Weights of a small transformer language model: width 448, 10 heads of 64.
Each number is 50 + 12 x the weight over its row's rms, rounded and kept within 0 to 99. Layers, rows and columns count from 0. The size before them is the row's rms in percent of the matrix's.

# layer 2 attention output (transposed), 640x448, rms 0.0436, rows 102-144, columns 64-95
092:48 71 43 62 57 34 37 71 52 40 49 66 29 65 55 47 57 55 49 50 63 48 56 66 43 52 66 67 53 37 40 44
101:45 41 59 54 53 31 37 79 33 36 51 53 55 40 31 77 51 37 50 53 67 61 21 59 62 41 43 58 48 30 46 58
106:51 47 31 44 61 32 51 34 58 46 56 47 60 37 53 38 43 38 31 52 35 47 69 40 41 27 35 55 67 39 46 34
086:48 58 61 50 54 39 62 67 40 54 39 53 45 66 66 44 38 50 31 51 41 39 60 58 75 51 61 38 62 61 50 36
080:70 51 59 62 38 56 42 31 61 54 56 65 61 35 35 55 42 54 67 47 62 48 57 55 57 45 44 65 63 44 52 45
098:39 63 49 61 51 53 44 64 43 61 42 43 37 57 62 43 54 62 43 52 49 23 56 44 46 48 42 58 48 40 44 48
088:63 37 51 36 37 58 56 69 64 58 52 50 57 28 48 72 48 50 51 63 49 53 47 56 35 47 42 59 62 69 40 61
092:65 72 37 47 61 20 59 59 60 43 65 58 63 60 50 53 54 64 30 51 61 55 63 57 15 29 45 56 62 50 50 43
092:39 55 46 28 49 45 75 63 58 73 44 55 46 50 56 56 60 47 38 44 46 56 54 50 10 47 73 55 64 62 47 33
099:64 37 42 63 38 66 74 39 61 57 57 45 41 68 52 75 71 66 59 47 41 62 49 73 47 70 50 34 37 48 47 66
099:51 49 41 35 50 56 32 55 46 61 43 55 61 40 48 37 43 46 34 24 53 49 70 40 43 42 46 55 30 54 46 42
085:45 42 45 58 41 49 64 49 20 50 60 40 54 64 37 52 46 50 53 51 53 62 23 40 91 56 67 59 34 43 33 53
095:50 62 39 60 46 50 44 59 57 27 38 50 52 31 34 61 56 46 73 53 64 41 56 18 48 60 56 56 50 52 37 58
092:72 46 21 37 68 68 57 41 49 78 42 56 50 82 61 53 50 37 53 45 33 49 68 34 57 48 49 43 40 57 53 59
084:43 45 29 47 61 41 51 46 42 53 68 39 42 55 59 34 32 44 63 40 63 59 58 68 49 55 60 63 67 59 57 57
090:42 37 25 38 64 60 60 34 53 46 36 65 48 85 39 39 30 35 72 63 52 42 39 64 61 38 37 46 67 35 50 51
077:60 33 46 57 63 60 49 74 55 59 63 54 62 57 66 63 43 44 37 43 60 47 35 50 43 35 38 63 50 65 43 57
089:48 56 48 55 55 56 46 44 55 50 63 58 54 48 49 47 38 59 40 41 47 70 37 52 64 44 57 43 42 32 61 63
084:49 51 37 77 25 56 57 51 66 35 36 48 50 55 47 47 45 40 56 42 68 65 62 46 53 33 34 51 67 30 65 42
093:61 62 30 40 47 75 63 38 56 38 63 45 41 45 47 31 49 28 52 47 52 55 67 66 57 53 51 46 52 52 49 60
093:35 42 46 46 46 45 50 37 38 31 49 41 59 45 52 43 60 67 48 62 62 33 49 72 99 64 49 46 47 48 36 60
102:73 44 62 42 36 65 52 63 37 56 73 33 61 47 41 43 48 35 45 48 56 24 62 33 45 38 56 69 61 65 56 32
091:55 57 55 48 56 38 46 82 18 46 61 47 47 43 46 61 46 45 40 33 46 61 38 36 11 25 64 49 39 78 62 49
104:48 60 39 35 47 39 50 59 47 48 49 50 49 55 60 66 79 57 37 38 58 43 63 40 49 53 54 58 39 55 52 52
086:62 49 66 58 52 53 37 45 62 57 70 46 40 58 50 36 60 47 54 56 51 64 44 31 58 75 37 43 42 43 48 36
092:56 37 36 64 52 54 43 55 36 35 45 55 57 62 33 65 57 69 55 34 54 52 50 37 39 44 42 39 65 59 56 35
101:71 61 52 54 71 57 67 51 62 32 48 63 46 50 57 51 23 48 36 36 37 35 37 68 71 45 54 43 48 33 68 57
100:60 48 63 32 39 54 52 62 28 49 41 47 46 59 62 56 55 16 50 35 49 47 67 39 23 34 50 42 49 36 38 36
100:34 46 56 76 39 57 37 44 46 47 35 62 58 36 47 72 53 51 57 58 59 34 38 52 79 59 42 71 21 32 42 36
106:46 66 58 69 53 54 51 48 35 78 37 46 47 59 45 73 45 68 38 50 59 58 45 50 64 35 49 65 41 69 56 21
104:54 55 36 34 28 64 51 43 64 45 44 56 36 32 49 28 46 29 30 55 32 74 36 39 74 68 35 38 64 40 31 58
102:54 37 58 63 47 37 46 54 42 42 78 46 60 39 68 59 88 63 57 70 48 47 48 44 49 47 61 59 42 46 44 32
102:46 64 39 52 62 38 50 51 66 26 34 49 74 38 57 46 25 56 48 58 68 47 48 37 22 44 66 37 57 42 33 32
100:42 53 42 34 51 86 48 38 71 61 37 56 64 59 35 54 59 48 50 66 30 48 61 43 27 48 34 39 55 50 55 71
106:47 45 53 63 49 65 50 45 60 58 68 30 23 31 67 45 79 51 53 54 56 69 64 49 53 59 43 62 45 45 56 41
101:57 35 68 52 56 54 51 61 44 57 80 51 51 62 70 58 45 49 43 27 33 53 39 33 29 62 60 57 25 31 37 57
108:56 55 45 58 38 79 51 67 40 57 63 54 63 40 28 37 39 48 57 61 42 59 29 34 62 53 44 48 70 56 59 35
091:46 37 62 48 38 44 57 50 63 59 42 66 53 41 38 18 35 37 42 50 45 66 40 35 47 60 39 37 57 57 40 64
111:59 35 45 67 64 53 38 58 37 60 57 41 51 47 47 57 68 30 54 46 53 40 67 44 21 43 49 36 74 72 52 67
107:58 26 52 55 49 48 53 31 45 34 68 65 37 63 49 46 65 53 54 48 39 42 53 63 27 43 63 46 54 69 65 41
109:56 62 48 53 52 35 37 51 37 66 50 40 41 59 56 73 62 69 53 54 37 30 56 50 36 69 49 40 71 57 69 56
093:40 51 60 23 55 56 57 46 74 49 60 63 68 45 58 59 66 67 68 43 28 47 37 55 02 59 55 56 54 45 31 36
087:49 72 56 42 39 71 51 71 47 49 52 52 47 52 54 46 32 32 49 50 85 57 38 42 16 60 18 54 35 34 34 37
# layer 2 attention value, 640x448, rms 0.0657, rows 103-145, columns 64-95
100:44 37 33 59 50 64 45 52 61 42 64 48 48 51 40 41 67 72 35 32 38 67 41 45 39 67 56 40 25 48 56 31
100:31 47 55 51 55 48 41 67 55 30 42 46 50 24 55 44 56 55 51 45 54 47 47 64 56 59 76 61 50 61 21 75
097:48 62 57 48 48 56 41 48 71 53 50 33 38 27 59 55 38 49 45 42 56 46 41 65 26 40 55 57 29 29 28 42
085:34 43 64 70 50 59 58 57 13 52 52 35 54 49 36 51 49 29 57 50 53 64 33 56 40 68 42 49 44 52 53 60
094:52 63 46 46 50 42 49 53 67 52 32 50 42 43 55 70 40 47 45 58 41 51 41 41 47 40 57 45 49 71 63 46
097:33 59 35 36 58 27 59 47 47 47 56 62 35 68 54 54 34 59 36 45 51 67 46 62 58 48 38 31 20 36 43 44
099:41 58 48 62 26 71 40 48 43 31 35 30 46 37 28 64 46 52 66 39 36 46 36 56 66 66 35 66 52 57 71 41
099:71 52 61 45 54 41 32 44 37 60 37 60 63 47 67 40 35 44 61 58 27 37 40 44 45 42 51 42 30 59 46 56
097:45 41 51 25 48 47 59 67 53 60 54 33 50 54 41 40 30 50 40 56 68 39 46 56 27 44 48 54 43 62 57 44
097:56 58 43 67 60 39 58 21 38 39 65 65 49 60 51 72 63 41 68 59 53 55 48 66 47 75 62 55 79 42 41 46
094:59 65 43 47 40 63 33 69 42 46 36 67 24 42 59 33 49 50 40 38 55 44 50 63 34 63 47 51 69 71 68 55
097:59 56 59 63 43 61 42 32 58 48 62 51 48 43 72 30 33 45 43 53 50 41 47 52 59 45 43 32 61 26 52 62
095:39 55 66 44 43 41 57 51 61 41 54 37 57 23 50 63 51 40 52 40 62 78 45 68 33 35 61 36 62 55 44 39
092:44 64 47 61 54 39 59 61 74 63 39 51 55 53 38 61 65 47 46 49 28 53 32 36 68 49 46 29 60 33 54 73
092:52 67 75 43 25 51 58 57 61 44 39 44 56 13 51 56 50 60 52 43 57 57 56 52 33 44 62 56 15 46 38 60
082:63 64 53 44 71 33 49 40 56 51 59 50 70 63 45 60 54 52 67 50 45 48 58 40 46 56 43 41 30 54 49 49
094:42 39 42 50 56 64 41 51 47 62 27 27 49 45 51 35 59 57 61 54 41 29 56 42 58 46 71 53 60 66 50 45
092:44 43 47 40 64 43 48 63 52 48 45 40 58 37 45 74 66 62 49 57 49 50 50 65 47 62 44 61 73 64 55 69
093:31 57 54 49 57 32 58 50 56 64 35 54 62 59 82 69 57 68 65 65 35 55 29 47 51 43 56 43 30 61 63 66
096:71 27 33 34 55 67 71 40 54 27 56 45 42 59 42 37 49 59 38 59 33 54 50 39 29 46 41 55 30 52 51 28
100:43 62 48 62 36 37 63 37 58 37 66 58 59 54 58 48 55 52 35 32 48 76 32 64 35 54 54 53 16 31 51 58
089:44 63 55 38 71 18 42 39 61 43 67 53 60 44 59 31 43 26 68 47 69 40 61 67 34 66 51 54 48 50 39 51
097:38 59 33 55 34 51 31 55 43 42 36 35 61 53 61 40 60 46 67 64 45 47 40 58 58 42 48 51 63 48 43 57
093:61 46 58 67 55 63 50 47 53 65 57 43 62 55 41 69 42 48 23 55 64 43 64 55 38 44 66 30 76 33 46 54
091:51 53 54 29 49 57 46 27 43 63 54 40 46 64 55 53 39 38 62 60 49 35 66 60 61 43 43 39 15 54 39 65
101:28 35 50 46 46 51 44 51 34 53 59 30 51 54 48 41 57 37 57 48 55 46 62 32 47 50 50 34 36 50 58 53
098:38 17 54 55 53 58 43 43 53 63 76 51 40 38 59 45 51 56 61 36 37 61 44 53 50 75 51 81 49 71 64 42
099:86 70 82 48 70 66 50 58 46 43 81 60 31 51 62 45 42 51 43 62 59 44 41 42 48 43 33 46 43 67 35 36
106:42 50 38 49 73 63 27 45 57 57 50 35 52 44 54 32 38 37 59 55 43 60 41 43 47 42 48 60 44 62 58 48
104:62 29 51 65 46 42 76 49 33 48 62 39 67 67 49 47 73 44 65 45 52 36 67 40 66 23 59 48 48 61 55 60
105:72 57 40 50 60 55 64 35 69 59 51 46 36 41 43 54 43 68 38 43 62 35 53 47 53 48 49 53 45 47 61 44
110:57 61 37 46 35 65 51 37 32 72 73 38 58 54 55 31 58 40 59 41 43 61 51 64 44 45 43 61 48 48 58 68
107:39 58 62 47 60 35 39 50 25 48 51 35 50 37 46 22 36 51 54 48 60 55 58 64 39 62 52 69 60 68 35 37
108:44 59 63 49 61 45 51 60 45 55 37 42 64 39 48 47 25 67 35 40 48 53 38 56 85 60 70 60 40 43 47 60
101:51 41 64 45 43 49 56 62 64 45 24 45 44 33 58 37 52 41 56 59 46 50 60 39 61 26 61 37 42 65 75 34
103:47 53 45 47 42 47 51 50 64 49 42 58 54 38 55 55 49 49 36 47 59 53 73 77 44 45 58 55 53 64 40 63
098:66 50 42 45 62 64 55 66 61 29 62 58 38 53 55 43 47 54 65 50 38 40 62 47 52 48 44 61 39 48 53 68
107:70 68 32 37 43 50 66 90 57 53 47 68 42 53 41 57 56 48 48 35 42 68 59 77 50 45 71 61 49 48 60 46
103:50 67 49 57 45 40 64 48 45 54 46 48 63 33 46 37 52 59 43 49 68 59 61 58 41 32 55 23 42 32 52 53
102:51 52 55 50 55 52 40 37 60 54 34 54 60 55 40 26 40 39 61 48 34 47 32 61 71 22 45 59 23 29 25 47
098:59 58 58 49 66 55 39 46 55 43 34 55 22 45 64 40 42 30 67 47 60 42 50 26 48 79 52 42 50 34 58 60
098:65 59 75 60 61 58 40 43 51 52 57 66 53 47 51 59 60 66 39 34 29 35 62 53 52 45 59 63 50 45 53 65
096:53 66 58 54 52 43 25 33 20 43 35 42 62 49 64 31 65 33 53 60 46 57 55 43 48 59 33 50 15 40 40 71
# layer 2 attention query, 640x448, rms 0.0643, rows 128-191, columns 64-95
097:56 44 51 36 55 27 63 54 61 48 55 50 51 49 40 66 65 36 38 61 70 54 33 33 46 61 63 77 52 54 39 26
093:53 53 50 44 47 69 37 52 54 53 49 55 44 39 47 57 48 60 51 57 48 34 26 67 37 31 59 42 30 70 65 65
091:60 66 75 46 64 50 55 65 40 54 53 44 30 69 53 61 61 66 53 56 21 44 46 73 13 54 46 56 43 60 44 59
108:51 46 65 61 49 50 84 45 44 45 54 46 64 53 29 54 45 72 29 51 44 48 39 34 51 55 50 66 58 56 53 43
102:40 47 63 43 36 41 28 42 36 63 38 60 67 39 63 56 63 60 56 42 43 45 41 48 59 64 37 57 47 42 64 64
096:65 36 39 46 51 38 61 49 43 32 52 56 35 41 68 44 65 49 78 56 64 58 63 45 38 39 55 65 80 54 64 33
099:30 47 49 54 40 58 58 51 45 48 65 82 50 61 25 39 49 55 61 66 33 59 51 63 63 41 67 54 34 81 34 62
104:39 40 69 47 45 53 41 52 55 59 49 55 34 70 47 54 64 57 38 49 70 38 39 46 74 65 33 53 63 42 52 30
099:56 51 44 64 52 59 58 54 46 56 44 32 59 23 52 40 36 51 36 52 48 36 44 42 49 42 62 43 43 36 31 58
099:55 49 41 52 51 58 55 53 53 46 59 38 24 35 37 54 47 59 31 38 62 52 51 46 64 25 48 43 62 58 49 50
102:51 53 36 54 65 59 46 59 38 55 52 49 39 31 43 39 63 16 77 48 66 65 51 63 76 49 64 57 69 61 57 48
096:41 61 38 54 44 47 62 45 33 57 48 50 58 32 52 44 41 53 29 68 33 46 49 37 70 63 61 52 38 46 45 38
095:40 48 39 43 56 50 46 40 56 45 51 70 47 63 59 46 71 49 64 68 28 53 47 48 36 35 62 49 30 73 71 30
097:53 50 50 53 55 72 38 54 46 46 52 66 57 50 43 58 43 27 59 47 51 54 42 50 49 51 40 37 53 68 60 25
096:59 36 38 55 61 28 67 45 29 52 33 50 63 53 56 57 38 58 37 72 32 36 62 46 58 48 30 38 43 38 48 50
095:65 57 55 43 58 56 36 42 43 47 60 72 56 56 36 29 49 68 52 26 48 51 38 29 48 67 63 61 49 46 54 37
105:41 59 63 40 41 40 43 57 69 45 44 60 25 60 45 61 51 59 49 57 66 63 49 39 35 39 40 36 44 61 25 61
095:59 45 55 59 49 75 31 70 40 53 55 62 27 52 53 51 47 37 38 51 51 42 56 45 54 38 43 58 49 57 34 40
090:65 55 47 46 65 50 36 72 71 33 48 40 43 42 58 36 48 51 37 54 68 44 52 39 40 30 27 62 59 26 53 51
102:45 43 37 44 67 38 39 18 41 50 47 47 68 51 57 63 36 61 66 56 43 43 49 52 31 63 20 52 55 50 68 42
097:57 37 66 44 47 69 55 43 45 38 66 55 33 49 38 56 48 59 46 43 53 50 43 52 42 47 56 48 59 42 59 47
110:25 48 51 39 43 61 38 51 64 70 52 41 65 37 68 47 62 51 37 45 61 41 45 63 93 59 47 46 56 18 43 48
091:61 52 84 53 55 39 44 47 51 40 42 40 52 43 61 65 57 44 63 42 63 47 42 65 52 46 69 35 58 28 36 58
098:39 53 46 58 48 34 50 54 44 43 69 32 24 45 68 51 47 42 39 53 41 57 47 41 35 37 40 32 34 39 58 45
098:51 25 59 51 35 48 61 59 61 58 29 41 60 59 51 40 45 44 35 63 53 37 65 37 48 54 32 34 52 45 27 60
100:47 72 27 39 28 48 42 55 57 53 48 48 53 75 37 43 38 54 55 42 59 58 50 74 43 47 47 47 56 24 31 56
094:41 62 49 52 48 58 55 32 75 50 57 51 60 75 52 49 42 45 62 47 35 32 61 72 63 58 37 48 38 54 63 78
102:57 43 45 56 45 53 37 43 48 55 51 52 51 77 49 52 44 34 47 37 34 51 41 68 50 46 51 71 42 45 57 47
099:39 75 61 51 30 83 38 56 47 70 40 37 75 61 56 36 48 53 53 49 36 45 52 40 55 44 39 34 45 62 46 44
100:59 45 66 48 45 62 46 65 48 43 48 42 33 52 47 50 55 47 65 45 72 59 59 27 47 42 46 30 67 21 37 44
092:66 27 62 61 45 40 65 61 41 61 52 37 51 54 17 60 64 60 53 45 81 68 36 46 44 59 58 51 51 56 44 53
097:28 48 84 45 53 46 67 58 64 49 49 44 25 49 51 43 66 32 65 34 52 59 62 48 44 47 46 64 63 31 53 43
091:49 58 42 37 42 51 57 33 41 52 53 61 77 82 46 63 43 65 32 57 65 49 46 35 39 58 43 46 59 70 62 24
099:58 69 57 58 45 68 52 53 30 51 46 27 49 28 42 47 35 49 27 52 40 55 44 60 83 43 65 36 30 30 29 52
100:67 66 51 48 36 50 59 42 21 60 55 48 44 39 48 68 35 55 70 48 40 57 36 51 36 40 52 53 58 54 51 54
102:47 49 56 38 53 61 58 62 41 57 52 57 32 44 45 53 25 43 55 52 38 41 53 72 64 67 39 57 43 42 54 60
102:55 53 33 45 61 38 51 38 71 58 48 49 59 59 60 44 46 67 47 49 52 52 59 36 18 57 64 59 49 73 54 41
097:65 65 56 54 50 47 68 49 25 72 51 50 39 52 46 45 51 55 44 59 41 42 57 63 45 61 39 37 37 42 53 40
103:65 44 55 53 52 41 48 46 50 37 38 67 43 57 40 67 43 47 41 45 71 38 44 48 31 58 50 54 64 39 58 46
096:59 68 48 40 61 52 42 85 60 33 59 52 29 61 38 62 43 62 45 45 55 51 51 46 28 51 43 35 51 51 50 31
096:58 57 80 32 43 47 44 31 59 37 38 63 39 45 52 38 58 63 60 62 42 52 48 21 46 59 52 47 54 41 38 36
106:69 59 46 50 43 73 53 74 26 48 40 41 49 42 40 56 46 45 39 45 23 38 59 35 36 48 43 37 38 53 50 67
092:49 31 74 56 27 63 39 42 70 39 42 44 39 44 35 51 43 59 47 58 48 63 51 47 56 50 52 51 53 28 45 41
100:44 49 32 52 41 21 69 42 35 43 47 72 49 79 46 33 53 49 43 68 46 55 50 62 61 49 39 56 51 55 64 49
098:42 59 36 59 61 32 58 21 50 57 54 40 74 58 60 51 27 35 49 55 41 54 62 54 52 62 51 60 47 62 56 43
100:62 52 55 26 52 68 54 67 48 55 61 66 69 57 19 70 43 74 41 42 57 43 58 38 33 49 43 32 57 64 38 62
097:37 56 47 58 50 40 56 53 51 27 50 36 48 56 57 41 53 66 47 62 47 67 59 68 51 47 43 58 51 64 51 36
103:67 59 41 56 47 37 43 36 34 46 47 66 60 59 49 34 52 46 39 32 33 37 53 33 76 65 48 39 54 54 55 53
094:59 46 61 58 69 49 53 46 36 29 63 51 52 61 46 47 40 49 35 48 28 67 66 57 60 64 44 35 45 60 38 54
101:34 61 53 39 64 42 42 52 60 66 47 36 58 52 79 30 36 46 52 32 26 59 68 41 52 55 35 53 52 33 32 43
104:59 44 46 43 44 64 41 53 51 33 65 62 50 46 39 55 60 24 48 53 48 46 60 43 48 49 69 36 73 61 59 31
101:39 42 44 49 61 37 55 38 50 55 56 43 50 29 48 74 38 46 39 61 66 59 46 71 73 59 37 51 44 70 56 83
091:46 54 53 49 70 52 53 46 67 44 44 31 70 51 54 59 43 54 48 54 45 55 38 40 39 23 63 54 40 25 47 42
106:49 68 56 37 38 50 46 60 42 35 42 64 72 53 45 46 59 51 53 54 39 45 63 49 63 78 30 21 57 38 58 36
096:63 62 41 47 48 55 50 49 69 62 47 47 46 56 57 27 54 65 56 63 65 39 53 38 55 28 32 47 37 48 26 58
108:62 61 47 43 35 54 68 41 60 32 53 72 55 59 32 73 51 51 59 56 71 55 38 39 39 45 59 38 57 53 42 55
099:35 58 50 54 25 59 41 53 46 36 55 53 53 40 40 59 48 40 66 44 52 60 58 69 68 48 41 41 69 28 43 69
096:41 42 76 41 62 76 34 61 49 44 54 48 56 45 59 58 70 34 24 60 60 35 35 34 61 68 62 62 49 48 51 39
101:41 51 43 63 44 27 54 50 48 40 62 55 52 15 70 35 32 51 48 44 46 48 56 51 62 47 48 84 24 65 47 87
096:43 37 55 43 92 42 43 60 60 56 52 50 60 78 45 38 45 53 44 53 43 47 45 36 65 55 57 56 61 54 54 54
096:33 49 29 60 30 43 49 61 72 55 43 47 38 66 45 70 33 57 36 54 55 55 44 71 36 39 47 30 33 55 36 57
096:32 46 35 49 31 38 54 47 23 57 48 77 45 63 65 57 59 54 58 49 43 62 38 65 41 64 54 61 37 47 51 46
105:64 52 48 51 28 64 63 64 39 64 41 37 52 30 36 54 48 61 48 47 50 43 52 58 31 56 40 32 60 44 54 62
095:53 44 40 45 29 44 59 39 18 48 38 47 59 60 46 44 49 64 41 66 45 67 32 77 48 61 43 59 38 45 70 57
# layer 2 attention key, 640x448, rms 0.0667, rows 128-191, columns 64-95
102:49 41 47 56 24 43 42 85 60 60 54 64 49 58 51 55 50 43 59 58 57 36 66 39 74 20 67 48 64 67 44 42
092:31 37 53 33 66 61 44 39 47 47 64 55 48 50 46 48 38 36 54 47 58 33 41 43 42 44 55 58 61 26 39 39
093:48 45 44 40 35 61 55 48 50 41 58 46 62 50 55 56 44 54 55 47 41 59 51 50 72 50 67 40 36 53 38 47
108:42 47 60 47 40 48 42 55 45 48 42 51 54 59 53 46 55 58 48 43 29 46 63 48 56 38 55 40 70 44 51 54
105:41 52 45 51 58 58 56 29 65 46 54 40 45 50 51 41 58 46 49 44 78 51 47 43 59 45 52 50 62 49 34 37
098:64 35 51 50 35 43 51 53 75 50 42 57 41 57 75 37 40 51 48 74 69 37 48 40 43 47 53 36 35 66 66 46
100:40 59 63 49 38 52 60 60 34 47 59 51 65 52 46 54 24 70 30 40 44 59 45 63 57 45 41 45 40 40 62 59
102:53 40 43 60 29 57 41 54 48 46 18 49 63 41 58 41 57 30 37 58 47 44 60 61 51 50 58 39 67 67 55 61
101:61 31 59 31 30 29 43 50 18 24 46 42 67 52 56 62 41 46 48 52 53 17 58 46 33 57 33 56 75 40 54 36
096:55 31 62 33 55 45 56 58 39 53 33 67 51 53 48 65 35 54 72 60 46 60 61 29 51 74 45 37 60 45 50 51
100:52 48 48 57 52 52 51 40 50 57 59 34 59 43 52 36 59 49 48 64 30 33 50 60 49 30 41 50 31 66 60 83
098:41 67 68 44 35 56 54 54 39 42 65 52 66 50 37 69 68 53 38 53 44 46 39 65 44 38 60 29 54 52 69 59
096:32 53 40 48 47 59 60 61 59 52 69 55 52 44 49 36 51 39 69 62 36 44 47 43 66 49 55 50 44 56 39 62
101:45 67 55 53 51 47 18 46 34 61 48 25 56 62 42 49 57 50 46 54 43 54 36 68 22 50 65 45 54 48 60 43
098:56 32 74 73 64 42 65 63 44 42 46 70 47 43 26 68 66 54 62 54 44 60 58 52 48 60 66 67 57 51 58 40
097:65 46 60 51 44 56 34 75 55 61 55 37 40 44 71 52 71 58 67 36 56 34 47 36 61 47 52 51 68 52 57 31
107:50 61 51 72 46 20 51 83 31 69 57 72 48 44 61 51 44 34 49 24 40 57 66 54 76 58 50 60 41 63 49 42
094:39 93 67 48 64 47 47 57 48 47 34 49 70 65 45 56 42 62 36 75 48 26 48 68 12 60 44 38 62 38 51 45
095:47 14 51 71 39 36 64 46 61 54 57 29 45 59 60 68 39 43 46 61 48 29 58 37 51 58 48 81 71 50 28 50
101:50 23 52 36 74 50 47 21 59 41 48 37 39 36 60 43 41 48 70 56 59 70 52 46 74 51 39 46 45 48 44 40
103:42 56 54 51 36 49 67 36 62 32 57 36 40 47 53 35 42 79 50 69 56 45 39 36 57 51 66 40 57 35 60 42
101:39 53 43 55 59 47 57 49 56 61 36 53 56 36 39 64 61 60 61 65 65 12 44 58 52 29 45 70 70 37 25 49
104:53 63 45 51 51 56 56 56 46 38 35 62 57 53 55 56 42 39 56 50 48 58 65 56 37 51 43 51 31 37 60 65
099:35 57 53 58 44 41 63 30 50 48 62 48 38 53 47 56 53 53 38 39 70 31 52 65 96 45 44 52 77 54 28 32
101:57 50 50 69 41 42 33 48 45 36 40 59 75 60 30 60 61 54 43 45 27 59 58 54 13 57 40 63 42 43 47 56
101:63 64 64 53 71 56 35 65 59 59 55 69 55 50 60 36 45 40 27 51 65 49 39 57 21 66 42 51 47 38 60 55
098:40 37 50 45 65 61 55 54 47 48 48 58 66 44 52 73 51 56 58 53 56 55 36 52 48 50 43 54 41 51 41 49
096:43 71 53 60 67 31 51 33 32 32 64 60 49 42 42 56 49 61 47 45 62 71 38 58 64 57 51 44 35 49 38 34
104:50 67 46 60 57 62 52 37 52 48 50 53 61 43 55 74 41 42 39 60 55 49 39 79 31 78 20 39 41 33 55 59
098:52 28 48 58 39 51 45 35 54 50 38 63 61 50 61 59 66 41 39 67 62 47 48 45 52 50 28 44 43 33 58 46
099:71 36 44 69 47 37 36 53 41 33 31 53 50 49 56 51 44 54 50 49 53 64 62 48 51 26 66 64 49 64 54 46
104:34 36 61 55 47 54 44 65 57 53 32 45 75 48 49 64 47 53 46 44 40 49 57 54 49 23 70 51 38 68 60 70
093:20 22 52 62 48 20 65 51 45 41 66 36 32 27 65 58 51 55 74 41 69 52 49 38 71 61 63 58 68 52 66 52
101:67 73 44 30 82 71 61 39 70 56 63 51 69 54 56 45 66 60 51 45 40 62 58 31 19 51 55 29 37 34 64 75
100:45 77 52 53 74 45 43 27 48 44 59 31 45 47 41 58 61 46 46 49 51 59 30 51 26 47 49 12 37 70 41 64
101:68 53 45 47 59 59 60 46 37 60 49 37 54 37 58 51 57 62 62 45 51 48 39 45 46 49 50 30 33 48 39 46
100:31 59 45 32 45 27 41 41 63 43 47 43 47 41 62 52 54 49 54 67 58 58 48 66 58 58 08 55 49 60 40 62
096:55 42 58 51 39 52 39 60 51 63 45 38 65 64 31 46 35 61 39 49 32 56 48 50 50 67 63 50 51 62 56 71
090:32 49 29 45 59 52 46 55 43 67 30 39 51 63 58 33 56 38 47 51 36 28 50 37 45 38 32 55 47 27 46 76
099:25 30 44 34 49 44 52 38 68 53 60 42 46 47 61 52 41 55 43 70 65 48 56 45 76 45 45 52 79 44 48 57
096:38 54 53 35 63 52 35 58 61 38 44 59 46 83 54 49 65 56 64 63 64 41 46 44 48 57 43 35 53 46 67 55
101:41 87 40 69 51 44 49 42 40 67 59 43 47 63 15 62 36 45 40 44 39 55 48 42 33 68 52 41 45 63 30 35
098:72 31 56 55 70 52 48 41 42 40 55 35 61 35 69 64 57 55 53 51 48 47 69 67 55 49 53 52 58 56 26 66
098:53 65 67 61 51 41 40 63 49 35 38 75 40 57 35 51 45 37 41 33 60 61 54 46 62 63 52 62 58 64 51 33
110:44 53 53 45 47 48 65 57 41 53 59 45 33 62 38 50 61 56 71 34 37 54 63 55 40 35 67 57 61 63 45 44
104:39 26 62 48 30 40 68 55 37 31 41 43 64 37 60 65 45 47 47 56 67 52 62 45 55 68 48 30 70 40 34 50
098:46 55 43 50 52 49 30 42 60 48 43 60 37 40 36 41 31 39 49 51 46 68 63 61 56 48 42 63 56 80 68 34
099:68 45 44 58 52 56 54 48 56 47 50 49 23 43 50 44 50 71 51 61 49 59 36 66 46 65 53 42 55 37 43 33
095:63 79 43 45 43 40 30 57 54 70 69 46 39 69 39 53 44 48 24 42 28 59 48 49 43 56 65 55 57 32 56 28
099:55 27 50 37 58 59 74 41 73 49 70 46 31 30 55 58 58 64 49 63 42 60 31 61 59 61 42 70 74 52 30 51
100:44 72 52 48 33 33 40 53 40 42 40 36 56 68 41 57 29 52 43 73 39 21 36 48 41 46 38 41 58 38 44 55
102:56 34 60 53 56 58 76 77 35 64 55 66 39 38 28 56 35 52 51 49 48 47 56 42 46 32 55 49 40 57 41 51
088:51 35 42 36 67 27 70 39 27 43 44 69 43 46 54 61 60 47 54 65 68 44 43 49 49 57 29 48 52 51 24 26
108:53 45 51 52 52 43 55 86 27 23 66 43 56 34 42 63 62 61 66 58 40 35 64 44 48 64 36 73 63 36 40 28
104:50 47 58 60 37 40 73 70 36 51 65 67 42 50 58 69 54 32 47 41 47 40 49 46 61 62 35 69 51 52 40 50
103:60 45 61 55 39 35 47 60 29 59 28 35 54 51 69 39 63 47 51 71 50 46 66 37 71 54 39 45 50 38 41 54
110:54 38 41 58 80 51 49 42 25 70 49 69 38 25 37 30 41 57 46 61 41 53 59 40 43 61 55 49 23 53 53 61
101:37 82 55 37 65 61 46 44 68 60 39 65 32 55 56 34 46 53 31 59 55 42 37 47 56 54 60 32 44 19 44 60
096:37 54 66 39 56 57 62 58 42 58 61 49 78 56 30 70 57 71 39 52 25 53 63 41 66 29 59 56 51 66 60 47
097:31 30 62 28 47 52 62 32 65 38 47 71 45 55 56 39 34 59 49 51 62 62 53 36 48 49 43 48 60 36 60 73
092:60 35 43 57 58 49 65 55 45 42 68 71 36 33 37 58 58 32 65 47 56 47 35 56 55 59 56 44 40 55 37 32
096:44 50 44 57 58 42 38 54 53 54 59 58 48 56 52 48 41 52 39 40 65 51 44 33 91 72 42 71 53 36 52 35
098:46 40 43 51 64 44 53 64 46 55 48 45 54 30 63 40 53 29 54 47 63 33 50 47 24 49 47 52 48 52 47 48
094:34 34 71 46 61 39 43 55 44 42 67 50 50 58 43 58 51 42 68 48 81 25 38 39 76 29 39 42 60 60 37 24